From a checkpoint of a small transformer trained on Wikipedia.
Size: 11 layers, width 96, 2 heads of 32, MLP 256 SwiGLU, 2.66M parameters.
Architecture: RMSNorm before each block, rotary positions, no biases in attention or MLP, untied embeddings.
Training: a variant of SOAP for these matrices, 3867 steps.
Each number is 500 + 40 x the weight over its row's rms, rounded and kept within 0 to 999. Layers, rows and columns count from 0. Numbers have three digits each. The size before them is the row's rms in percent of the matrix's.

# q: layer 5 attention query, 64x96, rms 0.123, rows 36-63, columns 0-95
# k: layer 5 attention key, 64x96, rms 0.122, rows 36-63, columns 0-95
# v: layer 5 attention value, 64x96, rms 0.0974, rows 32-63, columns 0-95
# o: layer 5 attention output (transposed), 64x96, rms 0.13, rows 32-63, columns 0-95
# gate: layer 5 MLP gate, 256x96, rms 0.174, rows 0-5, columns 0-95
# up: layer 5 MLP up, 256x96, rms 0.161, rows 0-5, columns 0-95
# down: layer 5 MLP down (transposed), 256x96, rms 0.151, rows 0-5, columns 0-95
q36 073:521437488550547550553459492478523496444495495497458530570542478493487506530578438490488567531503456464531469471519471505460548515563542554455487509522478540505489501549419497429467449553549476540576427505510557545425524476499502519528505481512575572445456490501489443457541538513574468520
k36 073:467527460499532483462572473468509478495512482455528522498435502541484436466447449560461467519476576553498465521466485508452513548518569464486480449523536437422479430537527509495480508538523516519549507533521475470552445522430484465464476511486508552479541534452617492494548454565585513574
q37 071:527496549477477448509510558528444548555515488504506481468459538463573470472514540497479501563577481518432536544480548471555511438478514471534511491522508488503483565491567435487532476531493501543493487492508555504554487480529477536522569513505508487559467565488470653562472440515405472466
k37 081:467516428512459489575459465553489491492482492540479433443571503465465575507465421483471444536486451552430459483567435487518516453491488425532533540500501544469520513519502445510486521469486539414437516421532446560521506510543492516449484561475544550488448506537469442503501533485443512483
q38 067:516494518601514458493484493506464546499477504548511538548466509489505508482504530517391464486515423451513515437456513492513510448509455445543513533598472456478515492557492424490465465501507500504583410491562543510506510515537487525530508491487551477468514590572510622524515502449478530471
k38 083:515480491446539552516519462537542448518486417535464470490568544555484483426429467507440539516474532585451511514520485449531485517515568455450557576529542514539452556487467473507496504541489458485452474513478463505532547551540508449510417537452496540523475514517518481541524595547520556553
q39 089:463478498473480420505515511545497499532572427485487455413448456527513495484408554468534406445541504523494518556470519483537444482480495473515522480489474429565518514521583439490511544528445528529455553509532507442525492484553530537480527530493477476548484516544452600564504494478439544502
k39 083:498525482509520499578487483587456434453490477612532430526536509463558535490520455526452490562479491490482460498585536515528535400471498477555484580557485557581495535467522509463533486520473506430468492491490477525490490501533488570511497582442492487471505497546515475506445501500417525508
q40 079:522517544461506538445437497481474539527404512494518489540546525460506490428474475498548567565478490526482512549557466470451497486549497504491464507459479512517478479475488509515515492487504450565505497489449490483437488485508485387514522482508476450601522536428577432422586492501533408532
k40 105:499555527502517500461538483470545530455457553557523505443440476508534454489537509507523492530480540548544502461448491523465546504487467492525467455512533514438493456509536531544450443453476558544535582552436519469488433441420441465493501444596479490453511479432483548460445456451528527434
q41 100:494445410502609514490510477490547519457494563473545572511466471487460461400466497506493500440490422483548519531471502523457517460530491431487578504546486514547480499540464491446461548528516479554579474479596491574547500503511530505501487488528539544494485444507466505472562537554512525548
k41 080:516448435520508457484495495447437535611470457460518531492589560470459464509405526525522501449476505544504511576533505497491549538544529489509485446515523481469490494423525599462475504473529505540486552461480466486449484510461519544468471508459436457477511560508560563518464455552530496561
q42 095:477524515460490476450460463538448507421507515491490473455508456428560538514405522542508462530492533471534513491516513439505429497459489480463438439553494559538470510518436500460561510516522491474504547429551489522512528441540537548491496526500385489552524470485465505402466433526437470509
k42 078:585510483497449494467523548457499562506524508499462493409534531513485509538566488484534464555550518425592542398495506502477518521423415547509463524471523533468523450501539578480576502496443564492474496494563494452545524468564478541516472492452487495488493462551456489466490513466549496539
q43 092:519473461520491553498514451539493551528462558479559553575502530499431484408536430567449518498520468467463500525505476524469487549511442477525496523515554541463500529474539549484465539460558462446512472457466451492617452490525479517464482516574460483489483535466437456460397490471504473527
k43 109:541458567488487474376511520491575505544451505474482505397496525504486541537545528535606505518508474520496480496457523537468502468452527562455467534434491437496518544517503488485494536444488497546445482521521595506525540524472549460552462437530488464547470484484522584484494520491578531470
q44 136:526455445486512512488529486466561579540510541476571546539464488496480465445587428503527570481456446488536500495513459528450558466525536479471518535500583546529484458485443550479473511521552502478558477507486479585458512535426520454482559479518468521467477421440478460461485465559567478492
k44 121:520491544488506522432496542403509568527524563484527500402507540492498563483494541461585450491485473498464463502482501517442498555488524512464408511529552492424501458535552493508437521526529501533537517492541495552503454523445513467517526459515525531484481433459484508466472493495650458482
q45 071:477605542488442548468510508444516462453443526505448614572514464453496537503465521505493481503472535414508476494523505464528581511461538438547566496547489559481556448475456483498530493467473494443527462499503490466464482491501410479490470515444515582455550504509566530484538458520519498459
k45 120:478501512480512477541500450545521472447579470530440476481473493509571507525571506488505553478551546525470530455474470485523500363580485529549544478447464491551508578507505484570548509538455527500445488499481540476497530482586498508522483526477482488505540527503475526532467619446452539443
q46 114:523446431512520550460477524469530490492490526405500522456529529542581535548531505464485492539432530495441493514528480482541509532479446504422480525430545531464493526507408508465451450574508528532527564514573499533449525511419544527507517505523476536426479514458467561531499513535567428515
k46 101:445569469529507504526511533518426491505532447552489443524547482474461473537513422524406477466539505500453508516537513535576551544509450520561512482551457455432524468506471556501519463501461639498502473549484514465541461456502429511519487481446458530502533512564495465524483517510414534514
q47 107:515423472478431461502515410497539513498444488492459449477526556496541549475544493429473514511565503560458458434489522497520503462549488502398493551472461444480465538571530424501564507573509532502463500557595551493471506527534529533489537503512477556503435511519448536511491456525487542527
k47 115:489556531550562499533480489557436466463504485561472477448479451493588516532532525449493536450537546498499519457473458486585519419499521525508509469511518554531536495498459463533470442431508521455493539560422517500528470487560489513533485567499436511479481474457484512492405551541450575431
q48 099:487470586494481443541464490463426452433563544467467493506522498470482558487509516472508551488499480551523477526516577445583509468499441463527531536490510509556486494513457507479576554453474511397491531455527509508473460389523476464491551472495466487541499501429515517537449408503515511441
k48 104:487470463482582528493566500497514588489551462530585553509461399521451496473494560514527463500455471550486498527521418526448463481536558486470449500502544453498462514515518510492490537547534507539535421437531581514428575458429552485474493531481532505511494492474558523462480475509549507544
q49 096:549415451485516544472477468436529518503445540551484492464523460583487496522467473487496497518469525476480544476483439610463519533523484522432483500577480498481459501505466569462461539519521456506522409502455574547497491555449470500517470478525573578490494497484428478482539546503541527588
k49 090:547479529617494488530488465539490438479491460483539498476456428501483512608550487538538452467503495529523566426411513467496482489461488497505489535455519482490534517420489469483550460398511521481566512499463474489510465425462527463476482494548526527515471468496565478450497447446542554557
q50 092:491432514546531475417612535567477560449546570419457513520502525508475486523526550460481540501541483510545489513431492418571490484547492532477467433421542440566482507533490453545522483456509519508462482507508463492494506439464479524520474514438512503436494505537433527462466449522508524469
k50 090:502537475472500461472474540548534479558510400585492570491415502402487518499468437530473508497503457584493473505511505497473486474453505520520452467491529385584493484525483507559411518481556473512540484443520495533558464538505539440452530484531501517472502519473488517532484500596497510477
q51 092:506446452480464467498441509473454582563564497477501509478478524465477548528436499444505531513554535495468522410514517495485526542447539464535517432525489523490588455588478474458441536522551504465616472486470525480452506536529476547470473508513463491528463499528492523398559489566509495494
k51 089:563580520483524455494527516528572491587489480543519534463526458499567520538497601543502474628460459470503534483482556476507467471467548514563490545507525522527495511502518529489576497431468488427525455518493551446508445483496511526558469470532437538467520458496500573494455556528536509494
q52 096:547524552483500507473510510564497464488534490567567470539439422426445429420525424465509479489518473490579440536498473474512533494508555445530474466518437490558502498567558485555498534455475513524521506539519466482522485470465531507501487590504477514546464481599447479435519480539486452529
k52 104:502472474492461472525420545558433460521489492483463534499450452490440503436474527449547471542519481532540429507522507477516509491458529575466545491516498465576420521439500508514583569446466468515450470504556463499522490481514546522457540471508434466528524580471406506525466479509509551576
q53 094:458478440565525515453501506494459501587508549467513505453581466493504479511506526485433459464530506539567570531446517483480491523525518463500503529506480470494533493546518453521438460524477524467536502472581523500606435479501451476553534478460527546532467516561523450563470511554525608424
k53 094:540520504476482449561551501479510549528565497536493590481471493474450473431545502490504519515480437484471475438505493539542526539532545493516506492475478532541492488509509473524491510386488410493574463462473454483573412527549446577474498515469551506487491437531472572501458519494457486401
q54 096:481510478498556486546454410569516529425535492572487465493448408524511438434529506532474452434513453435514507567524536560489488507485457473553522517534484445473554545450519474504418501463480559482468490459579438466502484548491466530474445525494510481500529519587501493494527532462452506525
k54 096:497538454472479498501417455530562509497440529463449536542521501503527542515460467533581420442491521520539518557562540527558509580507519484510547511432512482559445529465558494529511473429503476490443503567544447512584498477504529482475457474560483451553499535456530437474454460535537474459
q55 105:490494561606516536507477529546523432406487479516390496456485527497461484586517443486451493424528513480566543476452436502511486497573483559451516471538461487505575531577442460477513450491469505541470482514525528455474456490480477458508457545484490555458491523557543476484492535510479495475
k55 109:543535506529459459490488452534557534447493508553502499561505539463467499433555456454417528501524455474520511523526516516484482423533531501495426424506538513550508479522422560470487507548434434508518499524436510528503433494476528545472526560506531531536487501460602515538611479562520487503
q56 088:545494510499411534458524507495520511488550611455513531530536529517481484517531439479511496450537497482550533473463464507544546483494474467539493447573488476525573506493555565530534414462515522538515448490517526490506498462509464541573446497476523577516618489440479566546484537539451447480
k56 077:518539506482495511522481618606472476470574489460545551537445449424448423559452516516515529564485523490564497520451492503477497539474488504559488536550578513482547495501502486528551508498463447516528539466496463523511510557507476524497508434495458420506538560521541452434481460486467559500
q57 106:433447548557467452487513483526500487505499527445448514511544526544518527529503539458475515537450518501547510487479456444561521455476509493405550520560406482550537483474496517514475455494405542563453473497560550433478518463521472595534552475516525506501599526538482516459542451503505527540
k57 108:474555484460543503543438543530462507504511489525517525512441480513536520518460454506416492416539507509486561522512503515537480488568527496485531454525493543557545512463449498549515517529449422515542483547480524498492552591495471554560560540494549486448553483434587543460587533565460540508
q58 087:510476500565517463504381461534490504411461436530515550507510496565485491474476486527515556424486444503491544540536517479457463445512506507450574412494551506520566577496529487503515515545472451565440474522495528498496473518521528452560542541480498502486452560491597520509496502452454556522
k58 088:501459478461475424484483477508490564443490515563532479481463489496511526428519567517517514446568531483518472547525541555534439512473487528497522581436548514462462540453489554537436509486510487487451607518531465540479414581468484504543462471449571500563478464462511470494456548508536552508
q59 091:434459494510491524458490516515594546534463523452474530513546487467579540496456479507551476443443491506466511635504470498512542504442438494524509578562520421491525515488528501523499523538501485454478483564504508549572475502494487494484514462404506497534447498547505571484520580484499452564
k59 088:476420458525494504524523478429461470464430525552491440489499488485453569438456493544506551505463512488579522510442506471548504562511502496524497527438529490490456479559514505520502433436513488509440461514433484483564545563524493435469585509498495487461528532554586410504491455551477504450
q60 093:499556481503430540505452542457531394535394443523473469458530457537566501443490526473513475455463530547523467462469487490467461479552498535469446477464503420425512510519471536459447502524475555532488539542446459476426474531488441504512499524434475502516569561458540550488465479532482519473
k60 095:531494540521496387502525503469523552471534537495493420535462481498503538567549439482456511448523509487497485479536454562483534507556497475542535458600494654505464487530544493485489533532402476471536474517488528539466444486522483464475497498518474508428511521550532463473568482542496516467
q61 118:464518542512498511492483508521495494466530509543505528488501479491508483560579503499446517498562462490556441479420535446546520508494461521583555432496442452521529484525413487527494404431444571523519490483528453526526512481574482516515493435482508453453561522510435475537445533536442529412
k61 103:441570524516430507563515503527580478605530482455545572583483473506426423481446497509488446502485449609533453507511451445498503498478517506438504431536536505480505446513566517500454476466515507545510472531503522538468456529482475456476429481521513537489570520541522477499535550500482502500
q62 087:525437486490572502569482516442476428470442516476486532508481507493499499486514491559510579490483521460501467481522534501526487496449464411432494494487461485460506504497473477485487528540436468502515458464448453496458523488588507545493533524528557476394486456540368522519471472492446465604
k62 090:436467417522532565485435526502549557466515479467510437482521487553500541519506486424460463538461502524484531560487514512503504464517500503481536528433538519577550504490514493513549445548522499576553401531499484502451417515499444460572442557460500561471505458475477452532492551560539479514
q63 087:420481487446511517464554498537514476528532520464516462457594524580451537509495482508491474520498531544597442581565538516461507549522463452453528493427458539504569491470498497513539490544497512514451516567451550477530553502442554445524532499438526569526575512494470469563461505500488473502
k63 092:452516488443520482546418552452430430482619510429523540454581483517451523488526485501507476522470531526460537507455493514534499479535449509523509509503456475474420462515405449518472520588480510521500564459478516511550469522507475493445450524546583459461499503517521487530501488484491444571
v32 091:570543508454478479465530479536489529504547536553470492579502530416537513413483523442414585570476547498522523530547445489483555475480508441494505517562511519478502462428437481548443480516519478520458431438522506489470483519514532463405430519512517452466517539486523539529458493454511481494
o32 092:530473416472528528491540479544512617496423504468472514466454512483520523532489513520530498529519435489560466482534559486541510509529465490480499490522523465457521521482518441501520531567509424390456465487580506634539497488458509513462493538451448475551422460543484515527543510525493492483
v33 086:487494455528565520476474534566470463506503521483499545536465546500437530534504503441531473551524478480432467466495533456484443506515549560500605534442562465558515520466487454482608512535502512481517540498506417571475544479486547593517452505483489526428541489525534555491448483555472453515
o33 093:533563489553418464456500544447513499386511538484486488543521467489519418411492531548552577553515448512518489534506465536557519492491495547553446523497509487530492465503456503499511541492405547531489513548446409549458484538518473514525462511486475483512579477500520527557447496551451479489
v34 095:457488459535470479568468467489514467510488549506533537457391570521561504460459512503524495496551515523466593518455420553504545518446475562493471493505496446517477548496500460477496535553487487519497464575515557474582538516485532476536561532526582448535516459526533518511536483536472390484
o34 089:428509562461476504481512514485476446465494517531502490498521473485475569509481454431547484571531527523466498546513549443543462498476483518486474542463575569511420470518492510465493456503451557481601489465494545553445538428521573519497534531508502541471479384510444514507457529531547570540
v35 093:524521521527519553451484541526471498434479500532490467448511481419530422506439445537473556468495443504510531474480477497486475530482513459515427504472526473568531498547480514437522518472472477547535501548516536535561585403528482538554472407505573472456527562504433441455449453488508533485
o35 084:445512435516505474571458474486507448536529470519603492521526452450485502545510519513506512586543535505594491529485531515409524496421486463519509528563517559499524480502526510549486478438490565538545500541465417508505453563514507504479477534519461511565497484551416473428541518521526509561
v36 082:480505460497489554512489507471473489473478552479499562533427468460486443539495436496455470480549512573494474493448502575521581528567458486552534519480480411525570533524518523512514560474455500507490484452533590501481541424479464358521509445500434497514495517434512535474523482514503480498
o36 082:445463474476454404532410498485456538500552506553456449496479505556535429502438530415515467515522529456485525419526447457491462529495507478484504495507527530486418578510473545517481456513524596471503484516541531512507430503516559547484455541546504502513505538516499535524523541502564598503
v37 083:434523593504510485544542506455560471541486487519491514490477451500518519522546555558494499479464519496526519517417421471495542493533541457492487428521536590522487527510556599608518490499521511487517450470507527496502513459415483465489464525554428519500476555471482551548471417537476491450
o37 082:519461509464551492526473586494505562511445459506505436457496529536504547478477499445499500495419529543462568506464502514456483460480491541451500508484500509461529511496511537474509555508508458549396511497407505515498488526490499505502492521435519512416495571564507482430528551420604542588
v38 091:512506465563509534473481505417457524522459598438454533485482509552568512503519504555474492442376438492548458514489544442519464485546490492487483506448474510497541475531544478584512466551477562398495443482518469459536498483495518490476460566514512567493506500532522498548517466417526490478
o38 086:535491546515533455530443518543495447477573502511511544490466489485432510505428475483516527463533524508524455477575487525400456467557547533437515494523533545524463534473487501485521481551576422498447521564451494500430521457441512535527550479438487521487469551476550546542473383535487490483
v39 080:472526466515502529584501519497509478500494416496474488458517452449560456487539508502501411510407502505450463479549506527438476518501459556459499496540462495457527441529565562508527470435463452480485483562449422541459508535478540535415470553488441448563530476513489543528506488560498515425
o39 079:432565520527540452516465551498474510487501480456474450539511517532516495560456482588440537436468495428526571529436532535576521442457478468453504480451547471567516515520446466501529493419518474528399465543478539534518487493521487470494525441457514526434527517496468438495467485465538491570
v40 102:475531543511509477531546546477489499506411477497518448553543490494502501485525474530477568438573473519519502501579479604513498557426482479586474581462543516451473521468536526454612532554479519491522500501509501470479560562536501481534509481570484515491566438543540454465521483514489450466
o40 102:470466530483472548477493447505487454528523569526511561529519577463474545560503544499495532532492541484509490469505510501504503550511412475448508527489511495542536501561477440513422429509496476433432532466446483515592491554449451555559469503568547504478499456484447512429453541556489475414
v41 083:486486519446554542517522506521429484498500477531529488521507527569503432475505526524506484449490518562549544516406553519550487569387500412568523510480522422435545445389457503485443446504494510505517509437483497465494512467505503508510495537454527512554487481438488462551507500496498469424
o41 086:569497409525464547471512454506548466457489540540462489505449485516505500521526490473408521446580512516500465451441482498470482484536494472476537487505456483542525611542534559455503478514522504511555398480518520499545483470511409537500468499515482575470499417487463606487458510466524481510
v42 079:459525483573459486461549483557487489526472481470541493527500457464578540492462496507522485469601493488544556517545434528502553517487469507500569549566464491515527469519463535563435447419508492425570465520573529555576480522463513504473491558432524526542491534533523485510454528479542550543
o42 083:554439505471555440448503571557482508394552487501530458496479513419465510492501505502520446491486467453535469532476473463511499407498547466490519436524548521496534503450526537550501485456419526499506542501494593566477518485468497438514467500501489480567507400516483521434574487534498446488
v43 093:562534458505504538521613533488466462507512521473486526504479514573531480498541551545536482488522499535523493536512438502532468503544496511473569494496459481476544459413500445519514447477501490550502472471556517503505525474528527525493611447530476541531490512453493359600464534537531555458
o43 089:519434546549526468441484504475483373453564478574469480485460440461544474491525510449501437515475478496513483492536470531519514535542531495492562452536505516495521513486496478488468531500506527511523415459488518430414442468490480565468469473499471472454481515541379582507523502471431463519
v44 096:555523446492508468509495473557489507551457468540508504475464498516445563532482516389498536514459528504487443480504532443512444567527464541471527511520503522440506432489467585481446481449561502485489543436503484472642487546480517468439462498444448486442464542508518539441448478504485483481
o44 102:521510485501536513498571521481462469494474509438470505449454602518513416440532518498477580495513418497488520492457479517417543433557560455502487505459480441476491507490520466482585511531501487501472475448478551528484542509501411504521471501417559539557533492489530456578562461502556506471
v45 097:498538522525500561506439494516520473455489519527515475434561435449460442481425494544476512483538551462488454471446410476472521499531509528503436517477512504504482589510453514454508595531499483483514528516454506534527500550419504449549492581511501486483513457502421416595469542494462461525
o45 098:450466494486515449536563495531485554497545490536463503503555474523451547536500510513444513467448482582524518524520516543467376479427485539542506552525535509559500463515557519548486524485456519491512514411432451523540433522540532543443558471517533518476487525509543446490541459452505598540
v46 094:500510473491489420590505485518541459511511528457476562555504488513495408504440501476494493513469476540510507542470517420520474499487523504500518609523502528502464531552461488424433455556631433465549522455469464535472466503489432476536505553537505506520501574439504507486476490477509431524
o46 095:538497522510532459451492466492463539476489503510562507503503529496496477473503516458500512473520476477503533545458496466455467587496461474491481546547462545430479537478545515484517569552520448513524518447490443627540490471513472541440512515493513471466569451458622578544533470465520522613
v47 090:505582508561500462509403543538435497425517478516430543469522511520400476488472436542507496559490423441488533450476556482499492504531534515490455533446518470457515516533503473464502522525546530448470502489539444549539534534507505405435491497540450524592527492503440461508499457506498503450
o47 094:448516531493520446505460518491504465411500542502378487518519522456499441575523473505534515483566475473477486500537455539504471544462425513496516487577504543547489445475555535537560477458544407509509480488443389558531472452487498550562548468514504522528541543457547483511499485472519537495
v48 083:479507515512485479433517492472547539486439498520482510486541489519483439500597469485489516503519446440505500519546446530540495475520528397526507520521571420512481489560461502495486507544516460550548477553394516490448518564551517562582590548510451524471493495564488520483488466513494421557
o48 092:507496512526453558543533490495516501561459452555568580535574511467488574455461482523504490550422504525546460436503520526490544528442438479437521469496471507509516469502533498497485544511480557521533524565470487507536446445451432521555492462538522498553548538478529614517555491571487495450
v49 086:444464484424466500502482480501424489545433498512473493479461430526505482462447453481499462526545546518453540488513468513495452492551442436463456479552522509532475455588454495479510518537572436439523433500458542489490535480499454429475500514432554439460476503510497516512452443487503422593
o49 084:518533443541525542505471425469515550635468489493536507518534504504456526544459558453520523555482523490512503458488528459443522471435497494499524474499516527436507507515535539541517524503491494511592491465441577605456511472502575534537493442490570449494578473492462524537502454469530562495
v50 081:547453492430500467545471479466516462486517496522533512459491453386481469508424484477522540447461479527471495549413489454476485522498500482429432502553495508474420490538462501463544545473508450405535481506493516452473528525512498515492498556464447513491454465475554567417584479457472431512
o50 081:475505458536522474542517503490583599505484508417523482529567583531523504564473556536479496508482524517492494534561564538478504496511519482460525604463464541451449564443513442488520464594519511480566472498514531480500542501526472485511475459478596511467531510462557455523521464486486536574
v51 090:526434444633531517530425459486476513516464569487451541561500483477459549442467561471495489445477520470483530602534497521500479500450505478432509496460448551487446486446474575548522509532525546522462471457498452513520479456491460490457493515562495490506433539495509459490545556481509477570
o51 085:512523533483521434464505530560448510505483498457479485423498514527469480546614491509545546475474465544524450490481467491469455571539548504481451513537569508480572495474448464476536540566502453400551505531466548586483496451485467507528515545503505553456439512419524496453493474563523525458
v52 082:536435531445504432473470583559512522409521551440536510469476470487572502469481495488534448573552506503430522555495459543511492521466444438537433436466487480471475438509532580524506497413516509521498509492485489455516540471512464438517483580527556523516558474512464529522542541479518460492
o52 084:488502493519500517529542479469520498481462467593519429586546523497430515568488460539466468487535478458500515425535495461527515553470538541500514450568544425476487610518450479461524524512505520466536452470443524564481581470558475472465432485512489465503499497483495496400439472484506551480
v53 084:482496500536531610531541509540485464523464466518541543507530554461462530479484512533451493559458439461526494586569495486534448619474501537465527513549474526479421485584477480470496476485547504486476478388498528535449464479559545543473480525433501530511477516568504460483504473507506551487
o53 084:438489441485510458459476525557544444494497466416466507486544528441488413500490450556562518504495456527531541483552513561480540436577548438539511478490509527542567450522499544524538566537522512522535496500471505574540554506425542506506486503550558497494491400508541546514530490511465448530
v54 090:553484543470538508480498471523434470474507527447499557477498446485510540550477509481492442511540475449436425500437580460477535481518491479485520495560493489428543553477500510528459437552518490521502529506549435475558506520486417595463547478572507458493436500526438475494550514557539506405
o54 092:489537533509532501544497441453478448433476510560425488578452515520560485393522488507556592509516509512561470536515534531475446558540556494579509513486478564463472515452491539501516516461476465453501500509534567403477531480479491509481498476456444466495519511491571469424520480438498543484
v55 081:493521483560560466485581466465474449518518500443482531494510500603420414495444483465510507493459477502540431510480444494548458552487482456436491496499479449494511482516584474452461444536488465505495525474556513511422575489535483527477542504523513467548422489533499581563491558459489523460
o55 088:551516520503472437569403479559569391479506465519490478549487483528539528504518482453489534501496446533539530469521471516551493505551431452545571506506493581458502518558513479472504579543483465534502457493516485466486539445531467464455530533474485512495569474409474561567536433492515501500
v56 090:432457487505538536494558490481601492477506518528514520493471443488412462418470513460462512463530502517474469482463503536513434548464460503551565495569435476428441470533496523518470487515487446426452457516442442500504494499486431436563469452487503516406506490516459440553486537518506534480
o56 091:523549478505569426494456489545407497542480484495510468480492500509555561477492508493504535457452486500443512537469497511503496439557550419563469504457499520585563565568508518466519483525509512443553497432428459502542495506543544547455473568499524511531449517496512507500516451478429604460
v57 090:462510490481500479550539554527555525501501508531471484468605515550487458475540548489533497493528503465477485461390477461515506499557516530555470494515474488557494452505548573506437478488572549451495428466532485548466499522488539482450429605465502481515567535556508516454479489564498585544
o57 086:522478505549492495490530501524459548429494453418511444489507454528440457525462416524475484513495496482477574461533496543501506485489408485518521437543479503463504545504497508490592486427449440546420504459380504517549509487499467456490516517502565525512492491505599507546494537469476578491
v58 100:529536487538455519530559512524521526539524499567486517460580530537552455483551501492489566559507483577470486418491490456419556507493543526552494549523481434494603449467456489502544529502508572480504446529530483501489542507530486505522521471508500458471500547491412495582516516439493594454
o58 095:414443468486565537518463528491546473526514524478533514518444466502484476453518513472529527494450433500587459542519443554520516524427454470475540501505527493537444579459518476488521480456497440553445412516452481397506451558508537527545496545473463521583509463552455468524527525540480503515
v59 089:481498518394475552493451522518422504521488486444499497568488501440533453527504479447470636535518498498453519509541522598484450458525470484526448574543482534516455491522539494571474456518456574489524556543533478492506532464492567505511497519536474477430441502521522558463501481480548490467
o59 087:453529467495430566475441422495534565461510521486551492516497546489517439507481584505468499554485478504519518497449579478479578514489486545457479504471579511445455532480450540563470460552526498467448497546541575536471535579460429517508564508479495540551492521481499514467582469521484533459
v60 085:496467504497503548552489479446539498478477547479476543515541535533575494500573565477547436564507573506496432404509525552534502518577536533484563509550519516447569533524502496526517562494507552485486486556562569499500479501485512527451439448476475542544493505559578515515467483420523500553
o60 091:513411525496406461459492532503473455533496527523519479532465565521459475456471489462470569445474489506443498569568499454477499493541448503495468428415480474498476532459491516524546552558501458489435485487443589411484523468507565484487508509507496493424465580545528521522465510535453507463
v61 084:434470503472480458495445529518502518503518467472494503441447525435498586551531473500466539437532585588491580527556440531485479498491503430541552393438533477496527540544526458451503555478480491521522566505515496480571525532511491589460577520526521499491510570506478473477483505474497521498
o61 085:528502546482489579526528543476483480534523470611470515482516499480453558435513540481499476532545522480511373462424578448520532498507545516452502479462535504539470508533483489541559474477524546534475467579537466420535563513501511534518499497523581478446483512479421491485522540539548518552
v62 092:416489574505447517503545522471482496533461520472550542574517466484440442467490431509535536458510514488528542574468475481473486548446507574473489436480463513454487468456516476445554495521451512506501486519502490505603466455539472521520497516396536466441457522523551538590466486545505431516
o62 093:545508533512516494481518449486500536552506528527485462419481567487484542544468539544525506562491555516502506514479461560483552463490488509508460489445548586584485484607465549459478505521466519471527463516498484546423511499501612506529485511522534598492469417503504482461479468412502449536
v63 091:557485527482482429560433484540492530529502414498537481487523517427458633472474501517563424519569471492516482576486514510531467588544442507519516486447494524475418498532516488589495521501478437447485474528487520501494443497515500498490534482467552498476451547422505542495520460491516498547
o63 090:525518545497494481408541511480565493484492535440536546499444594483511499536523504507512471442494472432456478496487523505509510497497597545540537485462511511455562522470469535441515464474507524435572524526493458540471609540470523474520458478530560433464514524579412447549527480484537489472
gate0 102:513456552571499447539504554547506443467505494439551502463478484514477474552426454530539463503462509538464476423495479465512519529514438483519470443512447566570452486494527496507487442460494463502418496503526542564466582533483539530471457445518525572567428454562544494483438488525485497541
up0 102:518486500595471594509466555491508479502428543531513521439487577537538474458527455517560545460472535494522532447573542500500453447514508475446454465553479532565511544476538486496525486483451537472485513488465490527568495506502499532480532443492550509467497448518439509466415513487561387555
down0 097:475484496487491461485549463447505536473525476455438465585492458587505525555492471546461493508543536480514464453416513536474514514545453499581551494514523548498492492415528528474467499543510460450486496577543485485468506501591491449450532552459455497521441389487564495503480537536534545534
gate1 082:460532413483545489456566475562523531425512499428535533490508486456431456464494500513488459571571416524544525465533503529506533549474465478544526503465549519515478517477545544550498487495509449512497520502466489472513557558498500537523466522533583581574442506430502500426540436475457537485
up1 088:548433501492501537472432482456607444500479512509541511524521498530482459452487480547532545485435533501540479556510490453520521531517511540538474495489463488494429498444461515466448493546473501465522517490519434634539427503462465447532495461521434459452519434543543421476481557515518481555
down1 091:528491544474470516513467466512498511511503399469507518518482476500450474562526476463491498521551560516419542427448532486471546549552484533552553501494398497535511547510566496518516502480489481500483449480516551369438518494563453523508468485488482479482549566552432529553469496432505447534
gate2 102:535491432463475502464491488496522516559460514500440491471453527570486454472522472513458567546525548447411554523503483524575438590473508468461548512402538585468470421464494475489557510507533509513529461514475513418489549496546499550530558480459510475500499485510487454557471571499496478540
up2 104:558505478515558456515454488553447567525483561473481476403441517502465457496514533505523509485511553569477504514527594507475513560450512476553496458507541522507436449460482491462450422517454514425505470448501463499491438494527480507481528447494469543500446386463505528519414503528450525529
down2 097:564504485504486497523535574556575486525510463482459537512505527509519477468415480484479519504490498499473440454560457528468522438496494484503454575443494445443500584501502525485524601578569533564546503539451553485491550458510581507494539501497533460473578496503463509493567482539578477517
gate3 099:470461483528596473529587482517437450467518574486477484486552500456473481412458481411484451514542472459465470540499504468516501526480513520526510433486523486531526477523531492483439573471483430420424441520468519482517507453584558524469476477508509486508488570554480434484533462454453504483
up3 097:533465571503521498468496495464424535530536476495583448535507507492527487520487419504525551546440546565469522499572521504499451480444522447508488497437524525631503532524473495472454470501494467441521488498505533503426502435500471527547417507485545482463457526550534528501514568521411543539
down3 097:463464520543466456542495535515581597420504491519504513444523480508520378501499468469471489458503499483463464493480447480426507449487484480498496370466445474452545505503501469531482476539473573514491444499531511487505494459435472467424472473551487483474555392516507488483541509499538530520
gate4 094:499465618513583552462558548497493448508444542521485462524552500516492507492478504491541544499439427501452453523536467474557486524590503520540526510522567415486578489490562488483526550473490544522547430554564472500505485489514538529479494516531504451519556483524430462513517504446458447540
up4 099:490515501502505476545587520547504478518443521478537527516492513475421439518458469549483478459454492453593515469524492492494569549441500467512455533457452477511496525398500562539481561560448470505543595480539485533503563476562533535535450445495532489514508498544441520497443501548419529486
down4 098:496446480521479473495464511420438519491500460499445384509481520528512534532561476505525486535514515486484571526496499528445484498464537498519555471503415551588563471534447501513478541443426476469469488456450563426475555516533488468529413560545550524494460445498487453504521486545506490560
gate5 110:482445507588527503423562593482434460507534523571528494540530520443522554544533511470492453546499484481451449468536499474574429524482482534528557471509490513512461522480515441524558574445486529495546530456477530551442516482514461487490424540500551417477493470525416486546498476487498531513
up5 095:548506611540553488479494554470478452488532509502536486485562476447389533479501576431486500501466480458524442480497480568498519512499511526526428522491499478481466466471486485489439515459515473532554522534454537474529522482480378428473472510486570458536463514489502459607461496491504454473
down5 105:487503504614524455511518582518443548477493517515524488502526492500497466452482474537504519530433459564486467503475542475576481518509488510503486493518541443469519517495437495474455503510466495498516533500487482723557466540489514521467449548516524517503507493478543459518558516540464532535